Part of a small language model's weights.
Size: 14 layers, MLP 320 SwiGLU, vocabulary 4096, 3.69M parameters.
Architecture: RMSNorm before each block, no biases in attention or MLP.
Training: a variant of Muon for these matrices, 116M tokens.
Each number is 500 + 25 x the weight over its row's rms, rounded and kept within 0 to 999. Layers, rows and columns count from 0. Numbers have three digits each. The size before them is the row's rms in percent of the matrix's.

# down: layer 2 MLP down (transposed), 320x128, rms 0.0345, rows 155-274, columns 32-63
# gate: layer 2 MLP gate, 320x128, rms 0.0999, rows 156-275, columns 32-63
# up: layer 2 MLP up, 320x128, rms 0.0981, rows 156-275, columns 32-63
down155 102:487462507479471472486519474482555523487506433494517528545483506485507461539477480492491534487457
gate156 101:499503503505512492472505507502501512485531492470498483505535519459521516464546480491511561522501
up156 107:512464460499505544511509475497495499500490494522526554484480511533502535523464527465465453482534
down156 106:477532506499482451473502536504553507497501485461439455539495460461469523466563476469522482560480
gate157 102:505472469500514498495539496529505529494534480484447515464492458464509496503456469461485487454511
up157 099:503482476524456528502495484472508501496444477495549457489528431453514495518522544511521505488520
down157 105:488513473521492489481501508546489485494517507477504472466505446465476513478523493489483514466515
gate158 100:476469523510467510521495523522518493498464478502528525523488479543480470492469544487484483493492
up158 099:500538521456540497518479492448490514545492487499484475480516470494494501471493464494486543494469
down158 096:518509531520468558492463510517480491502518468519475485508472447543552466504483475507508497464478
gate159 095:507540495488514497467509509539515511520499493498520507531502520489516487539471502556488498514519
up159 102:495479573485525464472511505515532507529507466490460510513476534498487516540478571540501505490504
down159 099:488486508467473520456495475502511500515474491514498492541505491537463551509455527524493515502479
gate160 100:526502485517462500497507466494498469522560470477501488519493526505503476533495483510476491527489
up160 106:474541459501493498487565462489546522521460504490480473527510516517503492480539510482498492453483
down160 105:509498498427525491484533534559491526477458542531457530511513477485517487557464510505492505487524
gate161 102:494508498488487520517513518544460485470460562543507496549526512536474498481484504503481486501468
up161 104:492510483503472535465459537522475506492489476494512495514496489527510519473518465494473530532525
down161 102:491506522459496493489527458513528469510506516498482459449541478478479468508532503500486491496505
gate162 098:491492511513490482512451480565526498462499505526514516475513484509482514507552504539565510498508
up162 098:526491523546513468510514529508500475481525511526491514497492504471528495481530480522524450530483
down162 100:525498486441505456507499500461515456516518505472517488496501505501467519455516542505491498532478
gate163 095:516461495537435480477512495526540506492496526492506507486465485489521488502487483491508526518535
up163 105:496486487486505487443544489453539514517477495505486490520518515521465490517512514557493460454494
down163 101:484513476479471506505538521497531524518480459528488451496486509496473456503483505521461460512513
gate164 093:536525505527433495495473514521481498509466491524517521491477442508519512531473508482535526518480
up164 091:499501482513524478482513488483538499501495501449542534508515536546480471489521496468468499488482
down164 097:481499502485531489540508462518507474522506513475526510529538519500480496504555502421513503505522
gate165 105:482452483490534522479528550455490474456499539510491517478474456519489471484477510470496479520509
up165 103:539495497494524483454506502483482485479507496497503507477508498535514478467464518486487485514514
down165 101:518487519514522498509480475513472476468508514477504500488489512497476500546468468451468531550489
gate166 105:512498488481521452498512529514565528481519486491517520501516525482498558497486460507499482516520
up166 100:478532520474498490535567507499526502472488485449543521473510484509476509520483536497526490478541
down166 097:490471466511500492494472491466528514507481512517449498538477526485497467508489503465536506495488
gate167 100:524483492508476541491508486496471514482495423490478534447499514502486464508481546486491525462531
up167 106:487493493469525512499506478495558479546493504500449473475492532507491485498479512496512505506478
down167 105:505502502481497473487490549498487476523462493452512516466496525461455519544485486496532519464552
gate168 097:513487532519495467482515495481490491491559453536499520467515513487517561472526468478514533505479
up168 103:492535535486487496468511483517489519508508483528471491480475497480525533476507479517515515476532
down168 098:504535455468527511475498504508497488505478528479552454516467489535506450498476484543485523467473
gate169 106:491429564517529504535476511479515476493480495517498504541524440525481454509495500492507479494511
up169 108:551497500530487522483516488480521513523529498516495532505525450492474490516474499486508516483465
down169 103:522461501503456496522485506454514455504486505524510494491590486532510490453517493513492526528497
gate170 112:497480494497528494510481510472465528495500493494489479485491553436495528456435518530509479483533
up170 111:511526450515512536578464470504508525491516481506490491503485511467514530526502540506484506484472
down170 106:517468507489527512526506480534526505462517514472470538496520510511522522478500476510531490488485
gate171 104:485484502491495463467510515482511511518518485519512505513537516464516483482493522485512498495481
up171 104:446486481510480492449494507500504510564477492494470526511504475500443473539521520484482498534527
down171 105:496516489461509452518481490467480515523487481519464489511522501444463495508471502506485487518464
gate172 104:467479509471515496518516539505498519551540515466500483468522495511447507500499502501545535473506
up172 110:492491507508488513464523493482493526485480474485500470482465497527532472491511485516516497560517
down172 103:489507491559475545504468510477480505503477518529475489482517516541558491491506533507521487543498
gate173 100:447523477449489512496498491493486493503494490506504494537508451498528483458532527525528479530508
up173 103:503475500549522557490489519490512495488472508506531485472506507521419518514482483480489531491505
down173 108:476505501524495461461494536475475516498544505518547513488491462450512526512461523479480453478519
gate174 106:503538452487494496435488496498512506490488511490460524485478500473509509506511525478462474492475
up174 097:515498498521475527460471506496453536488473485509456533503456479532562490481523506510491513455489
down174 099:495483520531469489526492465471502506529505526496586431507535500472470513495496467488503491504472
gate175 115:503503481494500486468556494491482517478506513490524492513512521499471451541489490506463514484486
up175 101:460534486500482542505468482507521488452489494532537501523521486492511515454511458505514546517516
down175 103:503470495500508474487493491501495504507491475512506489503511487507508516476441525482488514532515
gate176 098:515474511529501476509498464505507484499501501512484480498481514479509500524496497498525509517505
up176 099:562536493508515481509458495497499513494469538498490488490489522458507500520523484535521482501537
down176 097:509488494505481508525472443539496515478534492470502488495512499522511460499473491464495495508501
gate177 109:481479484487478471461519471503520467521467506516550524497472510482524487479509479513554494530504
up177 107:503469515502508490504503493469535505510496480495503498503493497442500522466500533488508463537465
down177 101:497492537504529526497496472468473537518487543507484536468510514536538499534515510543485507568521
gate178 091:503502488528495509502473521524487522440498466470482525504517506484464516556487512520524479508546
up178 095:546510519479504491526483495442496500491507468518505468513546478499487510491516465492483474506504
down178 096:502449498513495511498488539441518491491512477517540491475524504477532506517499483501487508483482
gate179 096:496485550549521482489507524474513540521501487501516541548487491474512476541504528434545487450535
up179 086:481467520523570470487478492494512520522490530477526521537527478507498487513502547445485515505527
down179 096:519477474507499501522532468465512500515519515480483492499535514462537497495499492445523472480483
gate180 109:526504529492517494539528562526501498468514485517486520496500525508511495476503492562456488496508
up180 113:505549498500510505535496480498478508508507463494528527477464517510484515493485509517547544476562
down180 110:526499531519470486540464537481554483507483467527494492485526499503484497467476555508513487509465
gate181 104:522490499487519472497516462500489455506518504477506533502481490440500499465489493522482510502488
up181 103:510523517521468529465505503475504533503533520473508512485506520553505500530527474502492492441530
down181 097:480499525529514499536514515521492458500499449517479479490522469506487498458498512489508484531530
gate182 094:492470505507461523497502498520487468524535524466491484452492491529529492507551541448500513475501
up182 103:482497569507469559502463497520477458534545525507507499444484539522472510498509509479508485492493
down182 099:475501519505526487511511518509483538483455505492494540521496442514566509501502520508497478501500
gate183 091:510495506494531516479484434538518477517526480495462523492494490507517466528450516496500507533504
up183 104:471509485466519473462553515518504525464475523483525487512510493477511496536498528523507488527504
down183 100:497482502498487515416530506496479494487528534523485454443504516509516513510485494511524512495536
gate184 107:531499522515501473505480460544533514501513432504514533487496500497514472519545496489476522421519
up184 100:514545460506477491553509485511511455536498467506455517502486510515464489525476485513501477499487
down184 098:503503490491542492511502546470484502532455483480490468434455518524500470480514491485523478498456
gate185 110:480511508460518479452530500548511513505472501546509462510451485522499512466526544509495492573549
up185 099:538507504469465517515518501474518481524502543487518466521486487501519474521462504495538521524455
down185 103:496472536478482486491488554518546502512447557508486542463487542525473500496523475485469467495522
gate186 099:525525488455501513540508489536501533509517481490520507452519452542498497489496501516506541481511
up186 095:494490525520475505537471490468526511498499501485537495496551470533469498516568446485520512500538
down186 098:515496504485510491541460491487523516508516505509523526463505514557535497476514509544484486491488
gate187 101:525479515493537497485516549503503451552456479488504493489490459470528525459511525488520496556479
up187 098:482506515475509531519496489485528514511480530503459470490508540473519504510529552452507456489493
down187 101:485484487518498515495436500510478506478546502485475509501539493502510481460492463495469471502481
gate188 115:489508522460544495489516525477458492500443492536500439538456525506507489454503521473460487507500
up188 114:502532487481487513533450495476483468493502486522539466516516497488521527516519511489525508472457
down188 111:454495477513478526477494496517490516486516540503459497462496500466459457497523502496518474479480
gate189 091:491521503487559505517509504527490492536518504505485482552519519538532455510479501541510459475519
up189 095:502494458492498509439515486487507504541553466483499512487486490480512524517515511481526554522469
down189 095:453526516513481496482508562478506492475502462494531494481503490509499537480483448461431451529463
gate190 088:453492494542522509470508544502524495441518469478466490496497506541489467493513474529505498551560
up190 089:539520487438481504510536434507485461561488530518510483517499463483517497503500530433476518477501
down190 101:524497532522521525464529459462480509511512475526489513512477510487526474505501513428487533496464
gate191 103:512507489498510535517516523497516495490485497502498451507540485456521478458482454537501487471488
up191 110:463459456527525545482498490495520510500505506516507464473513507498529495515493520506503502475499
down191 105:511449477483512516470472479477508472497523490501517465515492495497458508496471533499514515474478
gate192 095:468489500534491537435479548488499463531514501470526531477503505511538505478530482504500541488519
up192 097:518529486473502531480493495527458488463460538460495495530510509522480472515504511502469509484522
down192 098:500494508522522487486500458535482491499501467514497491496505502533487549568520505491452537495540
gate193 119:501501479510482474478498514498470515533494471449507493461509498524472439514494530520481461499462
up193 113:476516497536484494460495541459527492514432517496535486472555497527517471533445544523518493509532
down193 109:491479465501497464536529514559504517490482497502552494494462502517512522494530486505487502530481
gate194 097:463429522537491512493541511479523511471505479515519474508453489528496497519503519504510456529497
up194 094:535500512479513500474509510474531505443477533565486522488487506467498509501481493512507505526523
down194 099:501497492486471490499523503475478491485488547519476481477521475490533487493509488530503468485518
gate195 101:520491487496508488523548509556512505509499452533477498511555466490526462529497508523475464468485
up195 110:483549488467487493486476522522492521477474523478479486482467496480459515489542499502540523490505
down195 101:474568537525507516486487498469506511488505504497483503513497516513488513501467481443515524475494
gate196 098:458500509572478515511506491505470478503504479515477509518483473484463489479530488508566506507466
up196 094:551500502463499507495489482498483505530517526490521473502514501508503506548535508477501501523499
down196 094:518505526507504487508525495514471476424542490504486476522486467499502508500470502443504529493512
gate197 101:486507518519550519511499514517496564481529516483480485488508519508467513544512471505501525440494
up197 099:499504487517439482506515491498485469482511507499547504493528512507521480510498489487518526530503
down197 114:488493479460512498510551512503498497494504480533449524505510537521497500416448517478499519487489
gate198 097:480486503486488536485487545488521500504514478467505499516541505490438498480495484490504556488524
up198 094:517508502515491466456504494534498486518501532526500516522512471525479471540462491450493508529504
down198 097:501533521503487518509472479491559468500442496523519469496488500482525498475495514506476510509504
gate199 096:500538524554494521511461548506490519516515487500483524457513551509491537518490488487501487462456
up199 090:512481531509496486518475529502485498540514442489446524493463555548494513502574490505521503475553
down199 097:537507496524513492532506570505522531478484504482488526469448531520460527500498517495488495534496
gate200 093:465505512511444485508503482501535469511508484546515510525463485482502475545498521453547509512528
up200 095:498493566530502462477544493488502477532507482557497523510497479446479477508529487453559450495460
down200 091:504513511518468448529523500525510492554506514514479461521501459513473509522530506488538497494512
gate201 098:522485505504515532497544484520454500489532486502502499480510508543495505493505494485496479533528
up201 092:458509499492514453492439522496533483535502517484480498513513502485520457484494504489487522467448
down201 096:463484476493509519516462513525511493468516499473494492493516478453517473505479458466512478523528
gate202 102:484455444547491487458506515507453526476497539505530520534507505497500476495515500500509501515504
up202 105:507540557469500466544517511498523459527467455523503480472474476518476513517488491487506517507478
down202 102:463529550473459512516489567479497449484504451515494501502458539510517495528523492485495474497548
gate203 103:502520465519490517504478519531503504441483509508501515481464525471502504484478504501475504506517
up203 103:531479525472485437507489516438539444501483493452496514519459483491489484531515517494540481500508
down203 104:489532486499497514488492524537536492544532531541499485521533536487479509501509486472503501531475
gate204 112:469485508511468491497489495536455456503527487455531457507483468495512463502524475518491468520480
up204 100:503495496460516525538507477443495479499484524564469511508520471485488523493473502463461509483488
down204 099:490494495486507537528518513513509514469501501450478489494518480497534504449507506483503539538516
gate205 100:500519484548522505529520528475511543433451461484526493478498491487484490542509489464529521476499
up205 106:481512502431542473521503497531515463529500535531472499529478514489497502486474528518467476524501
down205 103:504521487474507524495482516525499483543533504532448486511506509500530516502500472502535544530498
gate206 101:480567529513533478486491474516490474505496518480481513505499501483535508509490461457501506486513
up206 097:512496518507467517511502511546447503465487533508454491517505460527515506489556509503486499500503
down206 099:515516514477514500535514463527517504572547499491551524501508508508461453516479486527489489507503
gate207 106:487463454520525549500537467493497476470552482502508494540514513473479510510470538494518516472514
up207 101:481486505476509531525548487509490504527460478510502481573531535510503504476545476498496498513497
down207 102:496550508488520456557503541505506505506517500509504490430495477491530489534549497496484440482434
gate208 104:458493496486538472508521523494530511500518532521495513480515491494462454530450477499493481464484
up208 107:493484537506542526500499516500479465472524521507471522479500511483515527491494509494472520508499
down208 102:494467515539512487500497521502513442465547538512471514471493502501479500453485466465447526580521
gate209 099:483542493504434474483477490495504503480510503554513508478483504506516499513532493477518499509436
up209 106:464561495520472468494437509559465525494452515509513494496461499508504499517483517506504496519485
down209 099:491480469522469493501508586507487517485550475494539476435493548504531517518484522498468537496535
gate210 101:533510524505482493513517496494474532494534513462484464488486530539488491491507526458522492455510
up210 097:476501545448480516520501504522454560492490494456491503472520520511476503491479518491485473481492
down210 095:520547507546509482475472455498470505483498506534534526497521487460496476486502461518474526454530
gate211 096:483498526461490502474530489513534502510498482523519483525544485466518467473491506503537555509453
up211 093:456459530524479507468427450499528500471487500493509489510537491473514492467486540522507495497461
down211 099:531530504491483517524535431449481541548496558493520519500502511476438510452503528522534501488492
gate212 094:515529479507469478503512475471531503549482480477471525494508505516550505493525517534487472527517
up212 094:515572486566494500475524493491499531483506488495547535497524522522502508500509468514509509507526
down212 090:465535498552498484505516483480528508538509532502563533499510512502482504461539515514489500512501
gate213 113:543486482496546509521506508501520488514497502506524488533489480469537462483521502482471504564528
up213 113:475450482510531501527521471486498536478532557469517523496491504557531512483493532504468519479548
down213 110:497519489406506498469478488498516549484483491460491486483499480529505492513533486510516527493512
gate214 095:483485523512501484488524513530505507556555516469474508501490510488521489491516541562550498475527
up214 096:525470524481478486497497538534481539456480460529513492487472557512538510535501522540483457525457
down214 100:498495469499498484482492452533486512499529460506506522453459527523509510503544542524534518491523
gate215 094:500478499509508497525496512515509504522478492500483537490435450462496525490459481534512495530520
up215 095:506509452503493474528449519491488514539533529530523512489496459525478483490443481493478504483500
down215 096:537453486527477478523473489439490500489509566481505523513500502513453496487502484545463508486520
gate216 110:515506526506499473541487484520439472478529495484526499493494508476491494536492522512492482539494
up216 103:425507489470512525524495531493530520503491545503519490514548551506446553463505508514577541497507
down216 104:502525502468466499481494528465499471508499497492448515450495498527563487507510496500518537476493
gate217 104:491487492502458506489518498550549518512506485467515526459495468467505522524516534524515545504493
up217 105:510538468499483520472565501488493523409506525503482534496546514515485471516508528454512478494543
down217 099:533483544498481497494483512509459499478548492502476478535525507512500512504480470478497518523467
gate218 093:509517552495512502463505549518526488489485486470479463503540474480469490509519506496464476523510
up218 088:494490553519499524515495550494466536488473518478502488512514502499498504503534475499454435451504
down218 098:512503493530497480518463474520519503479462491498554472524513487506463506472508460472480469508460
gate219 096:492473484522528464468508490471519490494492478506524471560471471515500481486502461487469535472488
up219 100:524472507494469498497535530516536471489481519472459539477540505492500511532527547506518506531494
down219 096:474503473486484523550483501573515512484531484515489500464527497513471498502546490491499503479495
gate220 104:541441464529520468476504538483472535525487484482503499500489466490506494497501490512461520487507
up220 104:554507466505489464490526457540506487476516490501502488503491511507470472484517498499482483500489
down220 107:492505498480527478509517463517522482470513478538483532491499495443498502508504524545497497485501
gate221 092:529487536517518515494479525475482473472517522511522480485487488479501472503477523477525467487459
up221 092:506506502527509492511464539502473518486497468492495470516436473509497489481526573488530467476479
down221 096:579517503484537500493534552479460487510527480498461505510527476471527488454520509531553493509462
gate222 105:489503498553523469488507495495543500512480479473497492512502487517473449524515522498494533492526
up222 102:517518515490516520467499513543456499526485485475494483493485484502504517502505505519485429506480
down222 102:521489489487512492475523481504495524556507511486520499496489486487519517510521495456493523511497
gate223 090:468443528518537543486496530531501502520517542474484496529495502499485517487464469461513505503529
up223 088:486563452482474493502512459480465515501452443485507475468499523501529484506495512481464535505446
down223 089:508526478500448486514528503502525503466557462484500476504523472481537467470501502524504477538491
gate224 109:526470493510482526486483522545505486450506539520524465514494502482497493457538513534493443479477
up224 104:521524521488521508527482510496468470501520510478514460485528499520491489526473502519493515479487
down224 107:501526449478505516523524430530481487533495485508498486567510496476510483503533452508506507541477
gate225 107:498489463512526474480527487456507486445507498461492470499485503510547471522491497478537511488459
up225 104:515506527498473504515472500528479499536506461458493532500501525501495388495506521563485510459508
down225 102:499509526478487516509512509494501495481525508518527514463494484512513521497493541486498534473509
gate226 104:475558500486478507479525487496498500489538506490501489476488483522497535473503499486541489468534
up226 103:490481527467568485526499510496534480523535482500482451521547478494502497461486500505480508517476
down226 102:502503519511431533491450491526519500518470485486509494515496461503455445520521481524442494503503
gate227 110:482512504495474484472506549503513462525470462500537523492497556490519521496526546480483510503519
up227 114:514483517466525523493496468468562523493506487503514525566522444497517504487523462512510514549532
down227 104:496486541527532560481527536490527499492505484470485497526500460523500472484515492528507481508518
gate228 096:518497559525490475509493501472482492494478477530518527490572514542491518545519492500502529473490
up228 096:496520461549492514472504455513517488575520541477476492487471502538448470487469522519474503476498
down228 103:525447540482501485488526574500481487520477485520515553501518489469529530500514422490535525483506
gate229 088:483515524462548498488492532545506500550511492482490524524516542509480490511467480523509489491510
up229 098:474497520489517506482476511510497499568508527503507517530543498502512480500504517546520496498470
down229 094:447516509471532479544480509498466516530486518490544533534482487488466504502481504514494481504520
gate230 102:548468517501491481494526449526473455470507457535473471487556472461502478515498497553509461520488
up230 092:502456531502513516523482517477480521464470499500519508494492481507490491505494531518493525497477
down230 102:497510549437520488470529498478483437506452508442514483506405508491498475532501505518521511524507
gate231 109:474490455486507477498498502473506479481485509479544508519462515513470514461507491439483519466521
up231 103:524499525508497474507500487466482492485501509485564502503507463509497458457541536483469491522462
down231 100:511502480486504488490483532515493488463523522493446519538484527519542500523477498484494520544528
gate232 095:545481506484501519502472522514458518477488477514501514491505491498507490503520517519489485499502
up232 107:493496494486530531498526472442502491488504518487509482516511513547545484516542536445496521492502
down232 109:465485499473477523532520466489517459469545486495501493476557532484458531474501472471536517500478
gate233 093:518465539488520513521498507557497507487498488524491534532481520504479510473517540507494480527497
up233 099:486471453540527510475447516493498485493507441465492493475484541531535483504489501484514471494469
down233 099:503501533515487486514492464506487475541509492520538525481520517502488493495465514451535499538537
gate234 095:492449511514498505484528499506532492475473484459502488479523497485498523470484532529502530441500
up234 090:436506489515505502514549474499523492507492486491480548513513548495485548489490509507497516474518
down234 092:509501503455492461489460548507505509494496490524500501467494501504498508563490517498502479505526
gate235 100:546496490502499513496471499530513469500496491498496527496480502471509476485543484494537533520538
up235 106:509477523510489455500528519489517537499489523490481543481499523512515502516493517519473474501495
down235 107:532503478526493537436514481532495483522522494495467526504511504448524490517492527496468494553519
gate236 103:521513530481473510510499502534458511492505497505507546467556470507475478535492466503527509482494
up236 104:476528437508489503498493531503478482482483533514503469497432488463537548503463508489495547504459
down236 098:493464441521461483493467489471564548493463457494441472485499558544477516533537492492511512525486
gate237 097:496473474471483481507471503540528477552514520495530458490491490485498491498492551511490496514503
up237 100:478496482496510489478492515486522483511502512521540475532518513466480538497522537547485480505528
down237 100:505507492494509493478478490502502471538502514549537491502529504501523538483501501553506501517518
gate238 109:506500557547447531490487487502505463510470509523542439521488501517458495479483486466515498513544
up238 098:505451468480487505500492557531538530529549474478496518523493530529534455502546494527492492501466
down238 098:485526513554515556519536521509495486469479511533497500519512512477493561490494484463531507491522
gate239 106:493496486554504479486486496487479506489507517487498560505465480500509512483494531476508533559471
up239 097:527507490531530502493503484508479491509563454455485493460489524489524529469474472486504497495450
down239 101:500477476488492502463513494492486497490476486537526478486493505483511554525541477502517499494486
gate240 102:539494473489455480505481485516480555503450478559443513493502498469443504463491530506486482492524
up240 104:484464507498492506499562525493496480502549518495504468483510539508507495526502497518494458461503
down240 103:502516490499502484473547464542510544525463493479510593504538505495485499477520541497500495505512
gate241 104:531451481455484506518471514517545505505516505466510573513495520471509502487509526473456461511475
up241 106:483483522497481540490485473455517449477506496505479486500496524493487488493476491513481458477492
down241 100:534504485491518495499500476518506563528496453485527457528478462511531488512499473498542527484496
gate242 103:474529470505474505465493492464483441535528473505514483505511513488507472480522519467470466515486
up242 099:476494509465564525537501518512476528497473519529455498485443515529469495464490488513512503512521
down242 105:504523515498492468504469492498487479529505482519517538543528502474492498464525512434486492492536
gate243 101:514518529495496510501500547511458508508477499470507483464515536500497548506521516528525469523494
up243 097:548535501524542519499456505488491451514527510538505511539471468499468513505501507477464468473514
down243 095:543511494529502527477443524500493498537562432504444503513496485538516495494529505472487500505506
gate244 110:506529472460475526500486507515497534475504496583505519498492498473454546473470518513515495494506
up244 113:492522502489466508486492500495494529493467467468550486491552522445487511490521495497526535546505
down244 109:478498524545563552511463511440491485512534494531466498530449454504480510489518464510535466516498
gate245 105:489472523541501514508492449519493519522517458508495548469521514485511496523558479504519508509490
up245 107:491488535476533505525537514478479488542543512518483520517482521472505488486471542498536465489492
down245 105:480506495487486480557505481509502505501481493491491502482509507445488498500462561527470476530529
gate246 096:485466493540517465540507505499501498486508516518528536491471519467494533504522495477512527506528
up246 102:508540534541506541479527487488562558513521521485497559518496545493504524441476506487473461530533
down246 098:488508564486543549519498460492506537515506513509483525492494512483506490462482521529498502468509
gate247 098:536503511494562502517490469518491538501520505472480489457488524492481472511492530455516473454469
up247 089:482483499499540505484504482509457529499536527483485490495492534482501477519509548529512452468501
down247 096:541504480501514489517480481458510503494460469478509510474497492475499482504499495498505504520481
gate248 105:517440490499463513508547474528502491479510499462468498454520471553557505498493519458486511460480
up248 098:524502476479509505513469556499495515538501496511494502483481491495474509485497472497484528487553
down248 105:465489526508480540489491397527492484473508533469523522535496512543509552521502487492513494462483
gate249 097:510471508536471479469532485485540518493581501475519529526494506519516509490497492515526468532479
up249 096:480525493495503468497552513538507505509517455477497526498489474516494543503485511496507549531435
down249 094:484506498452503449519531527562493526535461482499488493527462486496510500541494510510496511513475
gate250 102:468489522471507523521509552533489526467516508505456490508507519465461504534506522513529463471500
up250 098:497528471529445530482482536501503488528488477509539461501517460476519408543521512459490511520498
down250 100:471501522502506536533533510495460489502516486523503495473529489520488485512481542453499493508549
gate251 088:498491515474498470477527534527501492477517473520472453537513479486482472509578480469507499515517
up251 089:456511498528504422498474534472505560517497515510517523497529492494478494536505476528530508480502
down251 089:512512501464425537481503457504484552508490516514468491532485466491514513492522474532500508512468
gate252 103:532513478511489521500479522527537459511509517466466512461547535523508505495498558483535501487534
up252 103:499504514487511512461497524479481508484506457488515480494535488523532495441468479544523528533513
down252 108:485493504523477505538507477522477519508504502510440471502486538494519544516527524480455489477459
gate253 106:506481466505499515455502496470512482482522490495531526522502508502473435509537488470491462497502
up253 104:502511483517475505518532532489489584498482498496441492496501518528460510495477509466488471488503
down253 100:530459461488472569508483467498528499488513497504481529470473561518531471476507510427533502483478
gate254 100:496503505532494506516479500488443532475509465538494469530515472514503448485465527490461495542478
up254 099:485525533473493555512503500489508451529497487464525467493478537516512512482473504471493530499560
down254 096:525503502535500485510480525522527522461520523471472515479511528467466513477550493491501486472478
gate255 097:505534475485491528511497538477485482469527473506516486526489496434467499484450515501490491478527
up255 099:471511518486507503462501483459515502526549530497482521494515488509503477468465521495524491453506
down255 094:475463486486479552516487467551518475489503539503537514486501515477492470470517504510525505521512
gate256 103:534489496493508487487473484531497535514457450466511529489518511466495553502494498511496526517506
up256 104:530539467467522499447542492556523517483517477502535450529517483501498529489519473535532533522564
down256 101:516498487531520518531504473487507535533512546475535522508493524468561513491470474457460510522473
gate257 099:509505503514525527505519477479518468524488528485524477517514546500477459463539520509457505497505
up257 103:467442499502488504505491530491478504486484526475522486515526472459505503540486472476529463561512
down257 097:483490507522523512487541478499501488493488494496484524466511527461442524513504517457467483482531
gate258 104:502445479471520496511477505579511485488521466478492548486481515462504498483528507479472522508454
up258 109:540497519508441461501511521465472526499485516505474461499527513500506506540488553496496515510508
down258 103:490526452559542567502485478519491426513516503493504546509488523531487510489530495500514501501486
gate259 101:513501508471498485477455497507468505525503486531508471480536502462513509500549499475499516467526
up259 102:490533476501541459502482524520536503507532517507481496497500511454513530505483486508494501481519
down259 096:537515483459495521444477486518497509502516502523513460485511500495474501489503518480526471530529
gate260 095:481510537465531502544563524505501489489542519502523505571510495522470492508500491499492484472536
up260 101:498521478507517494528552502490500484473477553530511472496445498507525478514498511466471490534503
down260 100:464476450545482543506444484499511520490477480476491474485492546532534491516508517523467471478448
gate261 107:515471480530477519531512532515480495511440471524485460475519508536476463491531540491491481519491
up261 113:516477478515483496509510463494501480484463468503455468487500523512484476480540514493469471509532
down261 116:560487477445510483475424512487530481536530540469530525522497506488497509493481519496502501495473
gate262 091:516491488445529480531540494471525521442542484486498484529529510497496492502509490509525477499494
up262 092:515499511510538506479505495520475511498467477518503437518513472506558468482493494487459516519511
down262 093:502487496504489511434492499534506493504505542502495488476482477489490509488527470481503530505520
gate263 098:460487520531498527525511501515497555490552466523483507494509473487489539545511509462550504504487
up263 104:478502512468475538499519466497475519497476474480538521493476469507529477499521515499494505508483
down263 100:489458509526472534519491473536454520505493504495465494499500490546505531504503550498511492459481
gate264 091:486493481499495485507525540528473514489491480562516509488502498480521464531521504501526462500463
up264 097:496491501521505551513478503519494516443494561484508448497473490485461494482478485471495477541503
down264 099:519493538527503525484500540527509517475509505495484473525496489466502516529496522459487554553471
gate265 094:490462496491528477462520500476507538499502490472509519488462522520517517532485475505524457515489
up265 088:504496489513501534550487498523506470472491527538498491514474492481525482477527539525487539505475
down265 088:493480507537507495508524532517484511465504494501420478451527473499509490461482470513514498508469
gate266 099:547517530501514540514459494502491475481487471505477511534547550520499506552485516482492492477487
up266 099:488547488484487461494547522499499554448499546498520512475487491532468447475470518495516493527514
down266 096:494491543517548526499465531543465471463510469538474493501526518523549509479493519550500530511513
gate267 096:459480480495520494472517566474478506485512487495481513515492479521515480490520483530482479548517
up267 106:525484504409458492459481541490508488495482508522495501556523490503490483460494428511485481495499
down267 108:490502458517487498500519473486519472526529504462529486445504524494480501489536531495545466501524
gate268 107:491497515511521492525547536540504510473482510506490493496475534536482468513512510527575459548488
up268 099:516515471493507502503515496511503528519454533540485498516447471531527521508456499518484484486501
down268 103:493553501494501499524522492475486517485460471521558446523461490487494547484522493572500513493487
gate269 099:473486505481493513503490514520498492510484518553497493494506503512505537520491518516478526503467
up269 098:500521511502481508576499490514526523514484509499476496491501504537525506476486563482506538478481
down269 099:514499500525477496492469470480488500514466495538507540478509499497503479516513488477527496532462
gate270 107:525509477478512495518490531533506494511515527478472479513542500489481487491508557517518520493471
up270 110:489496543488496512517512505502536500496510515508459504473487475556487509493492488533514515545476
down270 104:485512523504509531526463559490490470513487485504480475559526520519493529464506554528496540482501
gate271 105:497534497495450520497486446517496492503484509508488504474537532515512482521525489530521476534469
up271 104:517509559519533489474527547490450512488492505469520525514437518508438523490480499495536530482538
down271 113:502525466453452521515481496491529482505521498475500470476517553509518515540522497506506505516478
gate272 101:504449500512499531493523500528474564495479534513495490486482515539500495508544516481502494464507
up272 099:474534446484443520485487462457479475451476501505515482492502513547518552493488497521489496447518
down272 104:504547533485501481499521572518514504488503476450531479510505471516460514539460457505493505490492
gate273 089:482487515496467503507527537555470444510528482552524452555460503484549470456517525513503435527513
up273 088:476510468475545538497463484471516474520471487489476490492514506507492477513477507486476530483476
down273 096:501494494474544521475486504467515531540493521449487528472531546489481477526493514492485543507468
gate274 096:487478513512507503533537479478518552540502508494510495495488494522455514537501530478523499439501
up274 095:495530513461533489503441517523502477525473496522524510509535517513457510492477483493478529498528
down274 094:501502487501554498484421547516509454487492467499499510498520474468479511466507458517498538523508
gate275 102:501463497511489547447476491489443535528531440476511537501525506485515518523534471515507486476451
up275 095:488499498441505497511547556509506530476485534512536454527493515528461521482536451515530518473503